{
  "n_kv_head": 8,
  "attn_scale": 0.134,
  "init_std_qkv": 0.0199
}
Each number is 128 + 24 x the weight over its row's rms, rounded and kept within 0 to 255. Layers, rows and columns count from 0. The size above them is the row's rms in percent of the matrix's.

# layer 5 MLP down, 512x2048, rms 0.0471, rows 130-178, columns 1024-1087
size [ 98 101 102  98 101 101  95 100  98 100 104  95 104 100 103  99 102  96 102  99  95  98  93  98  96 101 105  99  99 103  98  95  99  94  98 101  98 100 100 101 103 102  97 101  92 105 102  98 104]
[[104  98 129 135 155  57 124 131 172  93 142 122 140 164 139 102 142 134 108 111 130 108 133  91 152 190 157 146 127 128 114 135 112 139 181 138  83 155 140 100 121 156 133 156 103 124 117 177 127 137 123 134 100 129  92 137 135 148 165 127 117 134 146 129]
 [127 109 103 147 108 134 143 153  92 134  74 117 147 114 143 142 121 121 100 127 128 100 156 135 139  99 144 112 133  82 124 127 129 119  99 117 103 154 121 132 121 173 130 121 112 150  81 115 110  81 126 119 128 134 101 124 109 113 143 125 124 126 102 109]
 [124 147 119  84 128 103 155 128 125  76 132  60 118 110 155 125  96 136  88 132  90 134 167 112 142 102 153 103 171  93 159 126 129 125 117 109 180 153  92 112 118 112 124 113  93 138 113  77 124 143 132 142 114  96 112  96 127 121  94 142 138 120 104 121]
 [171 141 154 188 141  88  99 157 139 139 107 107 132 197 104 128 130 162 130 144 128 158 130 137  98 142 149 138 139 167 136 167  75 118 127 130 122 110 118 131 163 144  86 109 125 121  91 117 142 156 106 140 176 105 163 126 124  93 136 148 145 157 129  96]
 [143 120 126 115 125  83  87 127  81 120 149  80 119 170 153 134 145 135 122  63 121 180 137 145 122 113 155 131  88 146 145 128 127 108 130 113 104 147 119 172 119 137 148 105 164 118 111 131 138 136 145 143 121 106 152 177 127 147  97 157 107 107 110 125]
 [129 120 132 137 105 134 137 161 102 179 149 101 125 101 167 133 109  89 114 114 141 100  89 168 104 104 126 110 153 191 142 138  92 102  96 149 157 154  77 160 126 155 116 143 120 109 133 137  60 191 153 154 108 158 107 143 113 103 138 131 161 121 154 124]
 [123 142  79 142 121 144 145 141 105 127 161 192 108 102 133 102 131 117 152  83 107 105 120 163 153 103 129 171 167 127  93 143 144 117 132 138 133 108 148  98 139 174 168  93  69 128 153 146 120 148 135 148 126 128 159 157 110 109 156 161 146 143 117 158]
 [154 139  86 120 134 132  87 112 144 152 121 113 134 101 131  92 131 133  61 133 147 138 139 187 128 100 105 131 130  87 100  96 130 111 126 108 148 169 147 114 138 145 102 111 147 110 150 133 106  83 159 109 128  45 150 166 140  86 124 164 172 112 149 147]
 [144 116 159 137 136  96 128 106  93 117  91 130 137 121 145 128 139 148 146 139 127 106 108  94 104  86 130 132 157 139  72 160 124  95 135 159 116 111 104 106 122 144 102 121 172 132 125 112 116 163 123 125 154 113 136 136 118 146 104  95 137 128 140 114]
 [135 101 153 116 117 117 156 134 140 126 107 130 140 108 138 114 129 136 107 144 110 118 121 106 140 119  91 169 154 120 105 107 110 142 129 113 131 123 156 145 130 135 106  84 129 100 107 106  97  57 122 159 110 105 188 129 150 149 161 170 119 140 151 115]
 [143 156 116 191 124 174  97 127 141 140 127  86 119 166 135 155 107  77 178 106 170 114 120 138 103 127 155 138 113 138 136 140 124 148 130 113 107 138 117 147 116 118 124 156 149 127 154 147 161 144 154 136 116 114 155 122 116 139 137 131 118 102  90 142]
 [109 128 123  78  90 134 157 138 201 173 138 130 111 128 135 139 124 147 141 116 168 139 123 126 125 132 114  96 160 102 137 125 106 112 141 111 111 150 115 133 182 162 151 150 121 122 120 142 148 123 165 126 124 113 131 141 113 122  89 118 115 151 168 128]
 [130 129  90  97 112 138 153 105 154  95 119 134 153  88 132 116 135 159 150 167 135 123 136 128 143 124 177 157  47 124 128 119  91 112 128 133 145 147 118  75 177 131 119 135 144 130 142 124 120 159 136 128  96 134  84 167 128 133 120 136 142 130 104 121]
 [115 129 123 115  92 141 159 144 117 145 148 130 170 107 152 161 100 114 112  88 102  81 125 112 165 101 129 122 106  88 115 164  86  94 107 142 125  77 119  88 171 160 136  95 125 122 136 145  94 109 137 126 137  82 105 150  95 140 147 144 153 117 120 197]
 [131 149  96 135 119 168 134 117 154 180 104 130  99 108 101 138  91 139 124 106 166 124 112 103 106 131  82 178 144 107 121 119 179 118 141  99  82 133 117 142 104 144 122 147 189 114 108 120 141 145  86 138 136 121 121 134 143 139 148 112 129 144  74 127]
 [128 111 120 148 175 124 163 153 120 162 134 154 155 138 130 122 201 166 143 134 115 122 130 109 110 120 115 135 128 132 137 129 144 141 174 123 129 128  96 128 119 109 130 160 129 141 149 121 111 129 164 126 156 106 138 145 150 104 126 138 112 142 139 160]
 [125 110 114 137 113 135 130 127 114  67 157 118 153 126 120  84 147 117 133  89 118 117 150 139  84 132 173 130  91 127  93 126 113 162 150 144 149  87 109  85 140 133 127 128 105 148 154 116 122 153 106 131 151 141 156 130 106 117  78  98 130 157 167 114]
 [118 129 160 125 124 121 110 102  88 112 112 153 157 120 158  65 126 147 144 144 139 153 122 127 146 118 145 157 147 174 111 141 123 171 133 149 168 165 118 148 122 143 143 128 140  92 122  97 142 116 100  76 111 127 111 141 117  61 152 128 107 137 107 103]
 [117 158  86 143 161 151 109 138 155 125 137 116 128 161 117 116 130 135 156 150 144 138 143 154 139 129 151 151 129 150 126 138 150 151 141 172 124 130 178 150 135 102 133 105 118 117 119 127 129 143 126 159 126 126 166 150 133 100 119  99 127 132 121 128]
 [127 175 129  94 122 150 139 163 137 120 155 134  91 144 141 101 109 192 150 103 121 159  81 131 103 119 132 114  59 141 121 180 128  87 119 164 116 140  87 130 166  94 115 169 107 104 133 123 148 131  98  98 144 144 111 112  93 173 118 114 151 149 109 123]
 [122 176 129 143 143 148 150 131 179 140 114 153 114 131 132 121 103 104 146 109  71 159 101 113 162 126 124  77 128 114  91 181 122 137 147 150 117 170 129 114 118 139 152 167 119 200 150  91 117 152 117 153 118 146 180 120 116 147 123 145 164 112 122 122]
 [160  88 135 112 131 159 132 123 116 153  98 116  79 138 154  75 173 128 182 158 126 172 143  82 118 120 126 140 113 146 115 122 152 144 148 117 161 113 121 120 108 118 131 132 191 127 120 137 123 128 130 131 143 179  85 131  91 106 117 139 138 153 114  93]
 [ 90 130 145 159 173 125 114 151 124 132 134 149 133 105 148 130 133 118 170  72 131 126 175 136 142 137 146 184 121 144 137 152 140 149  72 150 156 120 140 155 125 138 123 129 120 124 122 159 141  96 120 126  97 147 124 146 155 174 109 110  97 118 124 141]
 [ 99 111 176 118 132 145 137 140 123 108 130 143 119 114 103 123 115  94 167 135 138 118 144  82 147 108  98  79 131  69 171 148 129 145 137 122 134 127 113 123 172 104 121 171 145 135 144 122 134  98 117 141 152 115 146 168 129 116 139 104 103 155  79 122]
 [114 100 112 126 110 153 175 167 131 126 111 130 130 145 126 156  82 122 158 123 145 139 169 131 107 124 132 133 133 134 109 123 166 188  69 168 154 120  80  92 146 114 155 100  98 100 132 133 148 154  95 164 141 129 147 117  83 149 152 159 104 110 131 110]
 [133 125 143 133  90 144 127 116 145 156 123 115 161 166 172 112  89 132 138 129 116 158 134  99 164 135 124 107 149 134 155 146 105 138 133 125 113 142  98 135 125 138 164 140 160 140 129 159 142 169 159 139 130 134 109 142 158 160 106 162 142 131 118  89]
 [140 137 133  94 109 119 144 123 100 142 149 110 160 139 133 125 159 163 144 153 114 170 132 146 110  88 162 126 128 172 101 114 115 173 108 114  91 140 117 113 134 159 144 136 114 143 142 123 141  93 120 133 126 188 120 117 125 153 136 150 108 140 116 144]
 [136 138 144 130 130 124  87 157 143 162 171 124 165 158 101 113  72 142  90 130 149 144  98  95 152 136 160 124 127 142 144  87 142 113 121 140 117 136 108  96  95 129 117 131 132 129 144 118 158  92 107 148 116 156 138 155  96 102 170 125 160 157 104 111]
 [142 107 135 104 129 106 137 121 180 133 124  77 137 145 133 106 130  95  89 156 125 183 126 116 124 162 159 139 153 119 113 128 116 158 196 102 107 134 157 149 134 194 173 143  92 143 132 111 110 167 142 147 119 124 131 130 110 148  83 139 114 155 132  72]
 [114 119 158 196 110 130  99 116 128 128 132 102 124 128 123 161 148 162 132 121 147 136 159 127  99 102 111 137 155  77 113 125  70 134 118 166 122 118 137 155 155 156 157 114 111 146 111 171 148 124  97 155 107  93 130 162 145 132 131 114 125 112 139 130]
 [100 111  90 137 145 104 134 123 108 133 129 112 157 144 121 132 116 103 109 172 138 167 169 130 136 115 118 105 130 144 114  93 117 183 114 108 145 124 135  78 136 148 117 100 104 136 112 143 124  94 130 106 110  99 144  75 123 139  80 135 144 100 161 106]
 [128 108  84 119 120 129 157 124 120 144 126  89 144 142 151 128 132 136 153  55 149 113 116 139  74 138 143 133 130 138 118 128 146 145 167 120 141 122 154 136  95 119 108 126 169 175 146 167 130 149 144 148 129  96 114 151 116 123 129 109 115 110 130  89]
 [110 131 158 143 125 153 108  87 108 162 140 119 102 145 132  95 125 177 105 123 104 117 163 142 144 115 103  79 107  65 133 154 107 112 143 138 148 117 133 119 156 111  90 127 134 129 110 104 177 105 177 112  88 160 110 115 144 133 115 121 179 144 136 137]
 [143 127 116 129 151 136 149 168 102 131 102 112 137 128 168 134 144  95 138  82 133  72 131 151 103 142 156 107 148 114 119 128 173 100 147 141 104 139 155 130 139 153  94  96 115 166  85 101 127 137 155 145  93 157 121 136 130 146 141 133 117 123 140  70]
 [122 115 110 168 151 118 167 139 127 110 116 141  88 138 100 154 108 118 119 112 152 118  99 127 141 147 125 115 124 100 152 129 161 132 140 173 142 134 143 146 116 129  81 125 160 112 192 105 101 107 131 137 127 120  94 155 155 100  90 127 148 159 103 114]
 [136 108 116 125 104 102 140 101 117 152 105 153 137 166 124 127 123 123 192 149 131 181 119 133 129 120 117 135 127  92 128 109 119 123 160 131  76 142 116 174 139 146 175  89 147 138 135 148 143 133 105 127 134 124 143 184  92  94 110 184  92  99  85 133]
 [140 121 168 162 137 161 133 131 125 109 130 119 108 188  99 119  99 177 131 181 156 128  75 126 113 165 108 100 169 119 171 132 121 128 152 118 102  97  96 155 115 152 129 143 127 130 116  94 150 134 149 152 102 160 181 108 142 156 141 130 121 137  99 131]
 [122 133 132  95 112 174 117 143  96 186 134  97 161 141 124  96 115 111 155  98 146 121 125 135 161  88 135 108 143 109 142 145 165 122 107 148 127 143 142 113 146 137 143 132 138 166 140 104 118 120 101 122  82 153 117 121 126 122 123 112 118 122 181 179]
 [153 105 179 122 176 170 146 100 154 137 110 122  74 147 114 121 126 120 128 109 141 125 125 124 129 147 145 128 134 118 146  55 174 112 126 114  95  93 153 131  85 112 145  85 119 124  74  96 171 130 119 108 119 117 144 150 136 178 114 104 137 138 189 195]
 [119 131 123 125 109 153  96 135 137 174 123  75  89 115 112 155 108  77 115 122 138 126 140 136 151  82 142 150 161 110 135 145 139 131 123 165 136 154 130 144 140  84 130 151 109 156 123 148 108 111 147 128 148  98 141 118 133 149 141 102 146 123 143 138]
 [134 136 141 159 179 160 130 143 109 222 153 161 131 110 126 150 160 103 123  69 117  84 100 194 103 130 131 120 145 136 142 171  84 113  92 139 132 126 136 131 102  83  83 133 148 130 118  87 115 106 131 160 108 157  86 144  87 105 132 137 144 128 174 100]
 [143 117 128 113 120 125  82 127  83 126 184 109 152 155 111 125 135  65  92  99 122 148 120 132 170  99 118  72 135 129 131  95 130 131  99 140  96 121 125 144 117 159 154 140 128 133 100  76 107  98 149 174 132 121 109 117  97 108 109 136 142 115  82 161]
 [141  78 157 114 155 151 149 101 125 108 117 151 109 151 144 158 119 127 127 115 120 182 119 122  53 165 112 119 117 165 109 103 153 106 142 140 149 110 127 113 155 148 101 140 111 130 154 124 138 127 123 130 139 150 129 136 138 150 128  91 144 125 173 162]
 [120 136 159 116 112 129 126 116 159 124 128 123 163 144  83 127 141 131 147 176 157  70 109 118 152  91 147 113 139 111 134 147 111 150 147 113 115 143 191 179 175  81 161 119 137 111 164 132 168 162 161 145 138 111 137 168  96  89 147 167 133 140 119 101]
 [140 147 117 115 111 162 142 120 183 174 150  93 134 125 154 130 177 120 113 128 119 139 120 128 124 127 110  79 148 110 106  96 129 100 120 152 120 141 177 108 115 129 123 119  82  98 140  68 136 144 118 115 131 117 106 125 109 100 133 139 128  98 152 139]
 [131 149 117 125 115 100 109 157 133 140 118 139 134 102 140 162 127 158  99 142 139 149 125  77 146 120 136 121 125 136 185 125 139 134 103 146 142 162 132 143 181 104 102 145 127 115  89 114 144 123 108 126 127 112 118 148 101 128 102 134 139 145  68  90]
 [128 125  94 118 113 111 125 144 154 108 144 126 131 133 135  99 140 101  96 159 114 150 174 181 145 148 146 113 142 143 130 118 108 136 102 126 138 113 121 126 138 142 156 112 116  97 135 112 120  97  96 119 122 119 127 130 130 109 143 110 135 149 104 104]
 [ 94  98 150  93 117 152 114 104 152 180 152 106 107 112 107 128 150 111 114 177 139  76 149 115 163 103 146  79 115 140 115 147 134  95 146 124 139 144 124  86 113  83 165 127 105 182 104 133 104 170 127  67 132  84 139 101 117 114 143 136 129 127 126 166]
 [153  89  97 132 141 127 132 161 155 136 156 146 112 164 129 135 158  89 113 124 107 121 181 153 101 114 128  96 130 109 101  93  91 126  88 114 149 124 154 163 112  84 129 153 130 109  80 107 135 120 121  84 121  68 107 102 115  88 109 128 123 124 122 150]]